Each number is 128 + 32 x the weight over its row's rms, rounded and kept within 0 to 255. Layers, rows and columns count from 0. The size above them is the row's rms in percent of the matrix's.

# layer 2 MLP up, 1280x160, rms 0.072, rows 369-450, columns 0-39
size [ 51  58  72  74 282 270  60  57  47 207  68  60  75  61  76  79 256  93  74  62 343  50  64  68  57  64  64  71  92  74  80 287  66  82  69  58  74  55  93  58  74  63  61  81  55  69  50  62  67  63  70  68  54 235  52  62  53  51  65  78  74  73  65 113  88  93  73 119  54  84  67  50 260  84  57  62  65  59  71  80  73  84]
[[169  82  95  85 108 108 153 131 110 115 126 171  82 102 143  67 146 121 101 102 142 147  68 159 113 128 157 151 149 104 179 171  91  63 116 116 142 186 141 133]
 [137 114  85 113 118 171 143 146 108 155 115 168 115 106 141  97 139 146  82 164 104 133  92 130  73  93 203 137 158 118 129 178 141  79 143 133 117  77 106 116]
 [136  22 125  87 114 138 132 119 124 112 144 164 107 138 140  84 100 131  99 171 164 129  45 123 136  77 168 151 129 113 125 140  43 111 109 104 120 134 175 134]
 [135  43 131  98  91  94 125 108  84  72 188 122  95 105  93  81 157 136 131 165 160 111  99 163  80  78 189 131 133 141 145 137  54 103 144 102 135 124 130 173]
 [117 111  83 134 102 188 143 110 147 136 123 120 155 114 158 144 143 139  86 106 127 142 126 181 147  81 106 171 139  98 130 219  45 149 139 114  90 139 188 133]
 [160 127  97 136 106 118 118 212  96 105 128 160  87 114 196 112 114 149 114 116 104 178 100 197 131 135 133 134 114  95 117 161 175 116 148  94 171 138 181 142]
 [115 111  74  92 106 167 169 123 100 114 143 134 148 145 113 117 169 139  74 145 107 130 106 122 129 137 174 158 164  83 150 195  78  91 166 108 121 151 177 150]
 [168 108  74 133 101 146 141 126 121  99 151 105 149 151 126  86 145 129 126 201 107 107 102 154 108 122 112 169 112 106 151 129  96 114 116 130 120 164 125 147]
 [149  77  94  77  86 157 106 117 119 107 179 117  82 120 115  69 170 126  87 154 122 110 109 147 106  79 214 132 132 116 139 126  67 142 132 104 113 136 105 172]
 [111  77 103 115 139 145 113 171  98 126 135 168 136 149 115 118 133 132 105 136 119 144  58 142 123 136 131 153 140 112 145 193 129 116  92 128 117 180 124 157]
 [141  80  69 103 154 116 175  96  90 130 124 155 118  80 149 124 148 137  91 189 126 161  62 113 119 117  93 147 119 154 148 158 101 104 142  95 103 158  95 166]
 [139 103 124  63  88 133 138 128 134  91 125 159 154 119 121  84  81 142 136 152 101 159 121 137  80  89 185 127 134 130 189 151 140  78 120 120 151 127 155 143]
 [142  99 120  94 129 129 136 110 145  68 155 113 141  68 139  76  97 127  71 154 122 133 142 116 117  72 147 176  90 102 164 153  49  90 135 116 149 171 113 143]
 [155 112 114 101  64  64 118  82  95  81 187 117  87 155 135  86 149  89  81 149 107  93 103 137 119  73 150 154 129 100 153 117 105  83 178  59 121 136  71 136]
 [156  89  81 101 147 127 158 143 140  39 170  79 152 127 173  95 130 103  83 182 148 104 134 147  65 128 152 156 153 101 171 183 105 118 124  99 104 143 127 122]
 [172  90  83  90 151 151 112 117 136 149 136 116 151 130 101 103 118 140 104  75 145 121  74 100 119 105 154 111 133 112 125 185  99 114 124 136  91 142 149 126]
 [167 141 145  76 146 124 166 229  71 143 157 175  99 134 102 153 134 181  92 111 132 161 129 113 110  84 144 150 126 112  98 183 113 137 124 120 135 138 224 148]
 [193 116 138  76  79 116 157 121 107  83 155 130 104 151 137 114 172 118 121 182 136 115 100 146 130  64 132 127 132 105 151 179  61 122 120 112 136 133 146 111]
 [181  65  96  89 125 158 167 119 135 169 142 138 142 115 126 110 170 142  53 177  93 129  78 104 145  72 139 127 141 107 133 173  87 133  40 125 150 164 118 150]
 [168  67 114 106 120 126 143 129  81 101 156 170  90 110 139  69 151 142  70 176  84 159 101 101 117 105 170 161 139 143 124 149  87 143 186  87 173 127 129 188]
 [137 111  99 132 175 129  74 119 118 161 123 168 170  98 173 146 109 109  88 149 115 177  99 121 142 149 117 186 140 112 139 145 144  96 103 118  94 125  95 165]
 [170 101  90 113 158 134 130  99 109  87 192 121 120 129 134  95 116 138 130 164  94 166 104 113 114  62 157 149 117 142 188 156  69 127  98 106 121 150 144 150]
 [169  77  63  62 131 172 154 128 112  80 146 132 101  83 139 109 132 140  82 172 165 150 105 126 113 109 154 130 165  88 132 176  97 144 134 151 152 120 131 197]
 [150  78 107 110 110 136 108 153 101 132 136 158 109 124 157  92  97 112 135 151 111 163  83 184  84  81 167 146 127 137 141 189  98  94 142  92 142 124  94 142]
 [129  94  97  82 147  99 114 154 155  94 161 148 134 124 142  57 148 151  63 196 112 128  64 135  86 101 168 133 145 120 146 173 142 113 133 122 167 104  92 175]
 [171  58 132 101 149 106 126  94  97 157 152 128 116  82  98 128  99 117  19 183 116 148  58 131  93  88 146 159 134 159 119 184  81  96 139 105 148 154 137 139]
 [173  98 110  60 121 145 175 107 127  94 125 132 131 163 147 113 171 122  54 190 154 161  84 150 127 101 152 174 157 117 141 132  86 121 133 129 114 114 149 139]
 [154 101 125  93 130 128 150 132 147 109 148 145  90 129 112 117 133 129  73 176 120 130  59 150 116  72 184 148 102 142 153 120  66  84 125 159 147 123 107 149]
 [164  85  97  44 156 131 106 177  80 142 173 140  99 113  90 118 119 156  59 166 132 146  89 132 134  94 132 171 150 117 139 202 150 117 156 106 122 144 165 121]
 [148  77  68  49 189 143 120 148 148 119 145 158 141 102 122  81 138 131  74 128 131 115  82 134 146 113 132 136 114 103 149 165  84  73 121 159 142 138  75 136]
 [185  61 112 112  67 116 121 133 108  60 181 137 146 151 134  99 135 161 105 136 129 118  52  77 127 108 213 151 173  89 153 163  65  86 143 141 159 151 130 152]
 [145 120 124  73  70 110 147  62 154 131 191 133 185 159  98 175 108 129  52  80 110 114 135 161  86 147 106 141 162 145 162 123 106 145 125 100 128 128 166 164]
 [139  97 113  69 155 101 161 132  85 112 142 153 128  96  90  70 147 131 110 188  56  92  59  98 114  83 110 173 144  78 171 149 108  78 147 124  94 134 140 110]
 [168  54 121  72 152 146 128 115 127 127 124 165 140 129 115  86 128 123  43 205 107 131 105 131 106  70 203 188 136 127 176 183  74 120 126  96 109 151  98 156]
 [125 112 138 134 107 123 130 119  84 104 131  94 145 179 171  94 151 135  94 108 127 170 106 128  46 110 126 121 131 116 138 186  92 121 112 127 153 154 139 122]
 [153 126 131  90 123  76 153 138 122  94 152 104 138 124  74 144 130 130  58 154  70 121  65 132 156  92 153 131 162  86 134 212 107  74 153  72 123 139 159 132]
 [167  61 125 101 121 153 113 121 126 110 146 131 135  96 164  80  90 139 102 156 116 142 107 108 115 116 167 194 106 134 121 163  72 154  77 101 121 182 139 151]
 [192 124 143  95 106 130 156 107 147 117 129 137  85 121 133  68 110 120  90 146 130 113  74 134 157 121 163 201 165 110 140 173 100  92 158 169 134 125 122 123]
 [139  70  81  71 136 150 100 119 119  92 169 143 110 121 136 113 146 129  34 133 150 119  70 153  74 124 120 182  88 152 151 142  54  68 117  95 170 146  92 139]
 [147  60  88  73 114  96 130 126 119  92 151 126 112  70 141 147 113 127  84 121  84 146  98 127 103 106 152 143 109 146 152 171  90 111 144 123 156 146 138 169]
 [174 106  77  58 127 126 102 135 101  76 160 112  85 142 117 109 113 162 101 168 147 120  83 136 104  86 141 152 187 101 187 161 115  93  92 125 147 137 125 169]
 [ 72  87 111  75 182 145  76 161  99  65 155  82 111  99  88  67 126 105  81 165 118 114  97 100  80  96 207 149 176 104 146 193 116  74 107 164 106 135 103 164]
 [123  87  89  81 103 133 181 105  99  85 153 154 127 119  98 100  93 151  98 180 106 123  79  85 105 122 171 149 124 133 161 103  99 103 119  89 146 140 127 129]
 [189 103  96  82 112 122 120 131 113 110 152 126 125 138 137  40  90 159 111 178 144 136  70  97  78  76 171 165 150 130 168 171 102 124 163  93 116 159 126 151]
 [172  95 116  74 149 128 105 160  93 130 180 166 152 102 114 139 131 203  95 170 105 114  78 104  98 103 135 182 124 129 100 142  69 128 143  88 147  92 137 104]
 [163  49 117 146 102 103 102 151 128  60 167 114 145 112  79  92 100 131 103 164  90 112  88 148 134 106 164 127 188 128 159 135  96  95 173 132 136 162 146 157]
 [134 116 123  24  84 130 166 121 129  76 171 171 147  78 107 122 137 123 100 117  82 119  66 130 111 101 195 164 136 129 143 170  79 126 161  56 134 138 127 131]
 [166  99  99  84 109 122 127 123  81  72 135 118  91  84 120  64 101 121  75 144 154 138  65 147  78  97 130 165 168  86 183 187 120 107  92 147 127 148 141 145]
 [185  86 101  74 109 138 115 111  90 129 188 157 148 108 109 109 118 167  61 130 124 149 127 177 101  83 181 160 163 138 145 135  89 130 147  97 104 162 131 135]
 [153  85 118 102 101 115 163 161 137  95 149 123 119 168 127 110 128 111  57 123  79  92  84 129  80  95 134 131  92 136 138 157 106  78 153 130  98 154 115 165]
 [138 106  86  80 113  83 176 117 129 101  82 127 100 102 103  67  94 140  81 155  97 116  99 105  99  82 171 170 157  69 150 197  81  99 157 131 103 136 110 134]
 [165  91  87  96 139 164 130 141 114  64 167 103 113 142 145 122 119 132 104 153 109 153  80 131  93 109 200 140 181 136 152 146 114  98 139  99 184 133 145 139]
 [168  23  70  77 130 123 117  95 112  84 167 136 137  85 107  96 128 141 103 182 145 118  80 131 130  92 141 131  90 118 173 175 115  81 123 127 124 158  99  98]
 [155 130 161  96  96 142 153 126 101 159 118  92 164 157  72 142 136 104  85 116 151 137 120 175  87 127  96  90 123 133 219 131 132  92 105 135 130 104 106 151]
 [194 122 124 119 161 116 128 132 120 110 152  94 120 124  81 101 184 115 153 148 127 178  90 122 120  43 158 177 156 120 183 132  72 157 113  65 115 197 151 154]
 [148  56  86  93  91 122 139 113 109 101 143 121 137 129  80 102 148 117  95 206 115  96  89 126 126  98 157 146 164 136 145 160  76 129 121 109 165 194  91 119]
 [144  69  87  39 113 139 160 148 123 103 155 118  93  81 132 113 106 152 109 149 120 131  69 113 112  97 126 152 131  90 178 144  82  98 145  96 127 136 137 160]
 [130  62  73  67 140 139 132 112 106  67  80 128 140 148 135  76 112 135  69 142 104 149 124 139 113 104 171 162 101 139 117 188  85 104 130 129 126 183 143 142]
 [162  97 113  90 126 135 112 100 128 124 132 121 163 120 112 139 118 115 125 147 138 166  78 145 101 105 179 150 189 107 190 185 105 135 131 135 136 134 167 170]
 [139  85  97  89 143 133 170 118 135 112 121 127 171 108 108  82 130 129  92 149 120 152  58 113 101 123 159 122 109 101 168 146  85 132 119  87 136  94 124 161]
 [205  82 123 112  98 136 130  99 118  68 136 106 117  95 148 109 131 137  58 137 126 164 111 107 130  71 245 164 141 113 140 167  88 103 141 143 132  99 141 106]
 [153  56 102  83 124 109 154 114 118  75 160 125  79  88 122 103 131 130 120 135 117 105  81 156  97 121 150 138 107  89 148 200  98 132 119 102 110 176 132 151]
 [160  90 129  87 113 161 109 119 123  97 153 151 128 122 151  83  98 135  82 197 111  87  86 124  94 103 166 191  98  99 150 156  97 118 155 144 136 145  94 165]
 [104  84  93  88 152 150 154 129 121 169 142 161 113 109 119  73 124 168  68 165  71 114  87 103 101 103 186 139 148 157 119 172 120 109 148  99  85 103 147 111]
 [137  87 167 110 106 159 114 147 150  84 139 137  98 161 127  65 113 152  98 181 108 125 119 118 117  83 157 164 100 107 186 176 104  89 109 128 124 161 110 135]
 [183  90 131 104 162 114 161 120 128  98 153 158 121 138 130  55 113 163  74 183  40 149  80 145  89  98 171 178 183 115 150 190  94 126 138 164 163 124 133 107]
 [194  97 135 112 137 124 179 109  92 131 166 129 143 146 100  65 147 127  95 173 102 133  91 120  74  90 159 174 131 129 137 199 100 126 139 142  92 143 156 128]
 [125  90 104  94 104 151 157 153 118 125 148 107 149 142 135 114 142 105 107 118  86 157  59 157 126 134 144 127 106 155 130 158 114  85 134 104  94 107 129 122]
 [106  83 102  97  92 106 146 122 142 122 158 128 148  97  92  54 142 162 115 119 105 168  58 127 148  64 161 151 158 100 171 160 111 130  88  85 149 125 107 137]
 [164 153  97 106 131 123 128 139 106  91 120 125 113 110 137  88 153 117  90 155 131 152  57 130 130 119 157 106 107 129 166 156 119  79  84  95  99 169 109 143]
 [129  76  87  96  82 108 158 105 166  72 133 145 132 131 122  79 118 122  80 138  43 127  70 153  85 126 172 170 184 108 138 165  92 118 140 114 120 160 113 160]
 [167  98  86  93 129  85 160 134 116  58 180 102 119 134 146  77 128 146 118 134 102 139  87 138  89 116 166 134 123 142 137 127  62 124 151  71 130 179 140 140]
 [100 119 137  77 108 123 131 130 135 118 139 137 121 112  91 152 149 172 125 140  93 105  93 120 133 101 128 166 136 125 145 172 171 151 119 133 172 113  98 115]
 [156  54 119  63 124 126 120 140 120  92 124 117 154 100  99  73 148 144  93 129 126 142 111 100 143  80 144 166 143 110 158 172  77  56 159 164 134 116  82 117]
 [160  49  98  61 163  77 115 126 109  75 196 111  73 155 118  77 160 132 102 155 133 128  89 140  88  92 122 139 141 143 124 116  81 121 129 107 141 153 114  94]
 [150  94  99  78  80 139 133 124  78 117 147  98 169 104 120 114 122 110 115 150 136 115  90 165  92  98 151 135 138  83 146 136 126 105 101 109 123  85 116 136]
 [119  81  82  89 141 153 167 121 139  85 111 118 139 104 124  53  86 143 102 154 132 145  91 125  87 147 139 172 117 111 199 152  48  98 131 151 170 143 119 123]
 [130 103 109 113  83 158 190  88 138 153 186 112 161 118  76  92 133 142  83 116 111 110  78 120 126  76 189 138 133 126 139 165  99 105 118  84 160 142 165 193]
 [151 119  82  97 144  75 107 126 105  87 134 155 168  91 159  92 145 154  95 130 104 124  97 155 141  83 181 125 110 108 140 150  87 107 136  99 178 100  96 122]
 [148  74  96 101 130  87 139 169 132 102  90  98 124  85 176 125 118 154  97 150 121 116  99 127 118 116 128 149 106  93 100 155  97 120 116 119 105 140 142 157]
 [148  71 116 130  49 124 149 134 130  66 124 141  94 122 126  87 144 138 124 165 142 161  91 161 106 119 187 125 132 132 153 173 131 139 149 129 141 121 133 108]
 [158 102  84  91 115 151 106 128 109 105 171 146 146 163 132 149 118 132  73 150 123 121 113 134 137 107 127 166 158  82 127 149  96  87 160 157 132 204 140 140]]
# layer 2 MLP down (transposed), 1280x160, rms 0.068, rows 369-449, columns 0-39
size [ 49  39  60  78 285 275  59  34  26 218  57  44  75  50  75  83 298  84  61  47 356  37  50  48  46  61  50  57  80  75  72 297  61  62  55  62  84  38 100  51  59  62  38  76  52  60  31  46  54  63  68  45  40 290  42  52  34  37  70  88  63  62  55 100  87  68  55 121  41  72  61  45 276  78  47  44  63  40  73  87  56]
[[123 111 131 138 197 133 130 120 167 129 119 191 121 149 161 133 122 159 108 190 105  98 139 175 157 131 132  73 161 187 132 101 120 164 116 158 114  96 153  74]
 [100 141 112 131 101 166 176  96 118  94 122  92  92 174 127 144 138 151 113 111 142  67 119  85 160 106 148 161 111  95 144 144 150  84 110 162 123 110 120 145]
 [105 100 121 140  80 112 106 106 156 118 177  89 129 187 143 131 160 109 126 132 142 151 143 131 117 136 144  99 131 177 150 151 131 139 174 112  88 121 107  79]
 [ 37 157 130 103 182 144 139  90 204 127 186 154 166 160 107 141 124  79 178 118 136 113 146 129 113 176  65 129 162 161 122 108 163 159  86 117 135 118 151 104]
 [ 98 163 139 160  75 143 144 122  96 193  77 124 105 154 126 133 123 152 101  96 117  98 146  91 117 117 100  78 130 143 121 146 143 170  97 135 132 126 121 120]
 [136 129 130 178  83 139 115 105 115 107 109 102  86  72 156  87 128 126 109 158 161 162 174 155 170 112 169 151 100 138 104 161 114 120  48 146 114 135 178 114]
 [ 99 115 198  71 100 103 103 125 148 147 162 167 136  91  73 104 103  87 122  81 147  76  84 174 110 111 125 122 175 110 112 153  94  98 160  84 110 173 164  99]
 [ 97 113 105  71 119 108 174 105 121 159 152 111 179 149 123 162 128 108 114 101 204  85 129 224  82 166 127 111 186 157 184 175 106 113 169 155 115 147  68 133]
 [149 135 178  84 127  88 115  84 175 181  72 157 123 118  73 159 156  81 133 154 139  91 165 168 143 102 174 122 107 120 116 132 130 105 145 135 151  65 109 110]
 [185 140 112 227 112 129 130 139 145  93 120 107 131  52 164 145  99  97 140  98 209 199  72  94 141 140 100 194  62 136 167 169  77 141 129 154  89 104 143 177]
 [ 99 121 168 117 170 169 108 169 190 172 117 195 152 126 173 137 174 133 130  64 116  99 168  95 149 136 114 143 188 137 138 104 117 192 109  91 179 100 143  86]
 [125 155  81 152 164 156 121 101 123 138  83 121 128 119 138 109  89  81  96 208 110 106 114 109 109 140 122 156 123  58 136 112 120 140 119 129 110 106  97 178]
 [ 89 135 156  99 154 139 102 119 117 136  82 182  90 188  82 134 122 126 191 115 177  47 117 157 144 141 127 123 185 158 129 102 133 104 156 170 110  96  64 119]
 [109 162  98 151 173 157 148  99 112 187 145 135  78 128 141  92  97  90 168 150 155 143  90 132 144 101 109  91  63 203  77 120 133 157 150 115 117  95 173  72]
 [132  91 141 116 105  92 161 167 174 160 154 112  55 124  81 148 140 131 111 138 116 133 166 132  89 132 166 147 132 116  45 163 130 147 167 173 140 186 162  99]
 [141 153 168 154 172 144 100 119 145 169  90 149 108 148 128 112 129  87 118  94  87 136 156 159 186 111 142 168 137 159 125 140 140 211  99 123 149 116  90 102]
 [106 117 160 106 121 137 146 145 109 173 137 119 116 176 141 154  99 112 140  96 134 191 175 162 129 107 118 152 114 143 168 142 124 172 133 168 149 148 120 115]
 [ 87 170 128 130 147 133 152  71 156 134 121 109  98 128  71 143 132 150 172 113 129 120 118 131 160 140 119 111 148 119 179 100 176 141 120 148 116  48  92 137]
 [199 185 153 120  79 134  88  96 120 136 133 118 148 102  87 133 116  93 128 133 149 124 155  99 187 105  76 115 180 149 142  98  96 110 105 142 117 113 181 100]
 [171 157 132 165 108 105 158 153 164 150  64 154 183 114 129 165 132 156 121  79 160 111  96  84 136 160 126 142 113 160 125 165 124  54 146  79  84  69 152  65]
 [123 162 108 162 131 124 147  53 132 154 163  84 116 182 131  90 109 176 142 130 108 137  96 174 163  94 100 110 166 131 100 140 123 153 134 173 157 132 110 178]
 [139 120  99 187  84 150  85 154  95 141 110 151 133 177  87 138 132 101 105 156 154 159 105 187 134 125 147 117 105 147 145 171  86 191 134  99  89  90 137  86]
 [128  98 133 134  98 114 159 137 143 116 117  91 191 120 122 111 112 143 169  93  80 142 142  93 167 106 178 104  96 167  96 158 159  53 169 124 114  90 155 110]
 [ 79 156 119 123 114 155 149 110 124  87 156 100 117 167  96 158 126  90 151  74 162 126 166 100 172 215 217 120 137 163 132 139 116  80 130 145  74  97 186 108]
 [111 102 140 158  59 138 165  96 155 131 141 122 160 104 118 209  72 109 175 154 119  95 185  53 143 166 157 155 103 130 124  84 122 174 108 138 154 102 128 112]
 [135 161 126 132 110 121 142 115  88 108 134 109  97 162 133 155 112 128  97 180 145 110 115 167 109 130 115 109 110 152  83 157 113 150 151 149 141 120 163 116]
 [107 147 101 152 153 104 110  76 131 142 142 132  75 164  92  65 124 123 148 129 198 136 159 179 129 154  78 157 134 140 119 139 132 112 170 189  77 137 135 153]
 [ 87 129 128 155  84 110 104 148 118 138  74 124 126 195 116 124 160 132 140  92 187 164 130 133 132 194 153 147 170 155 107 128 147 174 185 128  87 127 129  69]
 [104  88 146 161 176  96 156 156 133 154  77 175 131 129  70 103 122 126 147 125 155 145 110 177 133 113 136 132 182 143 131 115 173 109 105 109 135 109  96 112]
 [142 133 136  63 111 138 104 111 128 137  79  91  86 189  97 154 190 126 160 144 156 105  89 179 129 162 156  60 108 161 118 140 115  86 217 126  95  94 147  87]
 [108 142 164 131 184 142 122 165 121 101 102 150 117 142 132 112 168 147 138 135 118  74 167 119 138  95 114  98 123  93 114 192 150 152 135 113 205  88  76  54]
 [103 135  91 183 109 156 151 138 176 183 126 171  67 116  94 113 161 101 141  89 154 112 105 137 106 154 126 182 146 156 121 118  85 181 121 103 186 136 163 120]
 [ 59 165 111 141 143 170 146  96 149 125 134 113 150 132  86 120 165 171 139 114  91  62 128 111 140 126 118  62 148 127  93  85 100 132 122 100 158 123 134 144]
 [106 156 121  58 136 123 125  95  68 146 119 152 159 120 105 133 197 183 146 125 128  67 121 134 112 176  87  69 124 122 157  80 162 144 185 118 131  98  73  93]
 [107 110 128 126 171 109 117 170 145 129 187 154 149 103  55 137 115 133  68 174 121 150 118 116  86 150 156 135  55 150 120  95 129  88 119 115 146 104 160 112]
 [ 98 101 120 124 139  94 185 142 135 145 173 123  83 176  68 128  72 100 125 110 207 117 169  86 105 119 140 149 132 130 152 134 149 188 128 170  51  94 135 149]
 [183 140 175 178  55 184  99 182  52 134 119  92 127 151 241 187 123 157 124 119 128 118 141 153 131 140 101 161 133 168 189 137 124 178 194 147 122 165 118 108]
 [158 159  52 113 119 151 109 148 173  91 138 127 150 144  90 162 106 106 156 152 154 145 156 109 152 127 122  72 127 128 155 143 170 151 129 163 147 131 108  95]
 [ 97 154 115 123 104  98 143 114 162 142 156  90 121 152 131 140 174  90 116 122 137 116 192 112 155 144 108 133 129 159 139 158 142 189 165 148  84 156 106  84]
 [128 172 124 145 172 168 162 194  85 152 167 121 142  75 110  83 147 169 128 134 121  97  94  98 168 153 155 158 139 135 156 123 113 151 121  81 130 109 141  70]
 [151 176 111 114 147 223 154 196 120 118 120 141  86  89  63 121 115 159 101 169 120 126 151  77 132 126  98 120  67 114 198 111 110 132 161 113 141 143 161  81]
 [103  87  48 118 117  67  74 149  99 160  99  79 158 128  73 160 146 113  96  65 127 137 166 151 158 147 100 163 185 106  64 139 169 194 135 169 174 168 130 100]
 [ 89  70 115  93 142  92  76 101 150  92  93 147 156  90 146  93 152 105 148 147  98 120  94  80 115 162 152 120  88 110 131 149 177  90 167 150 193  84 152  74]
 [126 155 103 106 139 141 175 111 117 141  72 157  89 148 106 154 109  98 191 105 137 155  94 168 103 105 110 115 106 209 163 120  89 152 134 236 131 161  92  79]
 [ 85 172 114  99  76 108  95 163 109  99 159 126 143 101 123 107 184 117 110  86 156 122 159 116 116 132 160 107 124 184 128 103 152 126 144 120 120 178 146  97]
 [126 140 135  86 123 117 144 157 149 137  82 160 110 105 152  95  82 101 122  97 121 172 129  97 148  67  91 149 169  56 146 153  83 154  93 125 143 136 155 128]
 [187 103 137  97  74 148 100 157  32 136 166 132 119  95 108 148 174  72 148 152 153 165 227 105 102 177 118  99  79 183 117  67  62  94 131  99 148 144 116 128]
 [157 126  60  49 106 170 122 160 159  90 115 132 122 161 128 166  81 116  99 124 114  91 131 172 146 187 143 117 169 140 100 136 113 119 115  79  99 106 154  69]
 [ 88 175  60 132 157 150 156 121 147 111 141 128 161  88  75 150 107 116 192 123 102 215 118 176 166 144 131 108 176 140 129 137 194  95 140 147 165  96  79 128]
 [106 123 113 159 137 117 170 182 145 162  91 132 173 156 150 140  92 130 188  79 106 112 167 147 153 111 141 105 131  98 120 123 119 132 150 121 161  94  86  50]
 [100 108 138 118 167 127 126  97 117 163  96  73 190  77 100 142  94 118 218 116 201 142 119 176 105 132 125 134  63 115 170 143  81 104 135  97 109  88 102 146]
 [158 153  62 168  94 125 108 201  89 136  79 141 126 209 112 101 120 131  70 137 194 104 155  90 115 119 179 162 107 142 168 160  86 134 152 130  90 115 161  76]
 [135 142 171 137  69  89 120 118 115  60 114 121 160 195 114 140 105 101  92  84 166 147 153 102 113 115 103 104  95 123 150 106 124 146  99 143 181 176 117 129]
 [120 147 156  94 166  88 147 123 110 160  92 128 134 150  88 183 105 146 170 147 118 235 126  95 123  88 142  90 142  90 118 154 135 142 109 141 129  78 121 139]
 [151 146 162 124 161 135 109 117  97 183  96  89 117 164 151  92 164 183 119 144 105 115 145 132 132  75  79 134  74 124  80 136 116 166 122 127 154 134  94  88]
 [130 140 158 146 133 129  81 101  67 122  92 139  78  98 153 180 120 140  76 142 156 194 112 103 134  75 130 123 143 196 157 138 130 131  97 157 170  77 145 162]
 [ 86 113 168 146  83 116  48  91 135 172 158 148 134  76 120 170 164 118 145  90 164 132 191 122 113 188 147 103 162 161 141 124 123 126 199 144 123  53 138 116]
 [168 153 107 175 110  88 170  95 148 131 142 134 111 121  87 155 165 156 130 138 134 124 146 101  99 129 129 205 195 126 151 116  83 137 120 132 170 102 154 106]
 [188 125 130  95 141 133  84 162  66 128  82 134 158 145  91 128 153 141  97  99 189 105 104 164 175 116 115 137  85 122 107 123 202 108 127 184  61 154 105 116]
 [ 89 137 127 117 110 149 107  85 177 148 121 166 153  68 109 149  99  91 156 134 171 158 155  81 122 141 147 144  94 185 102  99 106 166 166 107 166 153 150  87]
 [103 144 186 150 200  68 131 185 142 142 126 152  91  87 104 157 128 124 126 155 140 135 174 147 133 138 121 133 155 168 150 111 195 109 105 150  97 104  68 116]
 [145 104 127 184  86 122 149 174  98  93 148 138 111 147 113 154 181 151 144 166  70 114 140 165 125 181 146 161 147 180 134 157 105 173 129 146 139 120 167  83]
 [124 112  62 132 154 150 146 167 131 137 145 153 137 142  79 119 112 132 153  77  68  99 164 136 139 132 121 106  92 138 142 209 199 104 123 122 141 109 171  66]
 [139 188 187 146 133 100 110 158  96 130 161 124 131 177 150 157 159 149 131 179  78 113 144 152 183 122 121 121 121  86 108  86 104 107  78 153 163  60 168  92]
 [ 83 147 163 122 137  99 151 128 103 120 122  65 164 139 141 160 117  66  96 140 167 131 161 103 118 177 140 143 105 151 132 145 154 125 200 173 111 142  84 117]
 [163 116  76 116  95 145 127 124 142  65 159 177 104 136 134 159 148 158 171 134  59 105 115  68 120 109 104 133 180 106 143 141  91 146 142 133 177  85 154 126]
 [107 124  95 111 137 115 120 117  91  70 105 164 106 156 162 120 163 155  94  75 103 114  85 161 156 146 105 157 136 174 186 187 130 177 121 161  79 113 139 155]
 [ 85 147 149 160 125 137 128 152 122 114 107 132  94 191  75 111 129 105 157 125  87 145 104 137 131 116 122 188 140  84 148 164 151 144 120 151 169 145  96 147]
 [136 102 108 105 147 105 110 166  98 126  79 121 126 113 170 126 161 186 107 102 102 153  83 178  96 139 131 157 165 187  94 118 163 107 163  88 154 156  98  97]
 [136 153  73  69 116 148 124  49 118 124 131 149  87 130 132 129 134 122 160 126 115 100 144  95 161 117 179 147 118 115 166 156  95  85 110 206 132 139 164 157]
 [147 105 144 195 152  91 117 113  90 165 157 169 179  99 170 119 185 137 145  87 133 105  98 155 130 134 168 159 144  92 130 121  87 117 169 147 141 153  92 145]
 [152 150 163 176 122 158  92 145 128 138  82  70 105  98 105 137  96 176  90 158  72 133 182 119 128 121 118  72 148 169 168  82 138 125 146  47 150 120  99 155]
 [109  89 199 145 108 116 150  98 201 153 138 165 116 125 109 196 139  81 160 114 142  86 147  81 118  94  75 141 197 145 140 103 166 155 170 135 111 141  79 113]
 [135  98 145 112 120 161  82 135 139 147  90 135 145 168  96 142 130 109 152 127 155  88 141 200 196 174 139 105 103 104 165  97 193 154 135 162 101  87  77 132]
 [101 154 193 146 152  80 172 118 165  76 122 139  88 121 154 123 127 129  76 152 160 121 127 122  95 182 117  79 191 133 128 112 159  85 188 156  76 108  84 129]
 [107  93 133 111 182 111 137  93 162 112  97 125 158 101 136 118 188 137 138 139 102  99 133 148 173 118 115 134 131 108 137 146 150 152 125 171  92  66  67 102]
 [129 126 183 158 110 142 117 171 128 118 110 149 124 128 137 117 168 164 127  92  67 117 156  77 179 121 104 152 128 131 134 114 122 150 144 155  71 150  79  63]
 [142 173 129  92  76 166 133 127 108 123  80 149 142 142 166  92 140  81  98 157 138 170 126 190 166 183 154 169 104 124 109 137 119 181  76 150 166 167 173  66]
 [ 69 111 135 122 131 113  99 170 104 122 121 137 115 145 194 162  70 186 168 139 132 127 114 138  81  78 184 156 158  91 105 148 115 168 149 100 124 111 159 104]
 [202  90 122  81 125 152  97 122  75 158 116  49 142 193  71 122 124 117 136  94 155  78  98 146 118 154 124 132 118 146 127 123 128 106 184 172 129 137 122  97]
 [166 173 124 138 229 102 145 100  80 140 123 164  95  89 181 128 152  95  97 153 145  83 130 133 151  58 162 109 157 158 186 170 154  90 151 190  96 143 167 141]]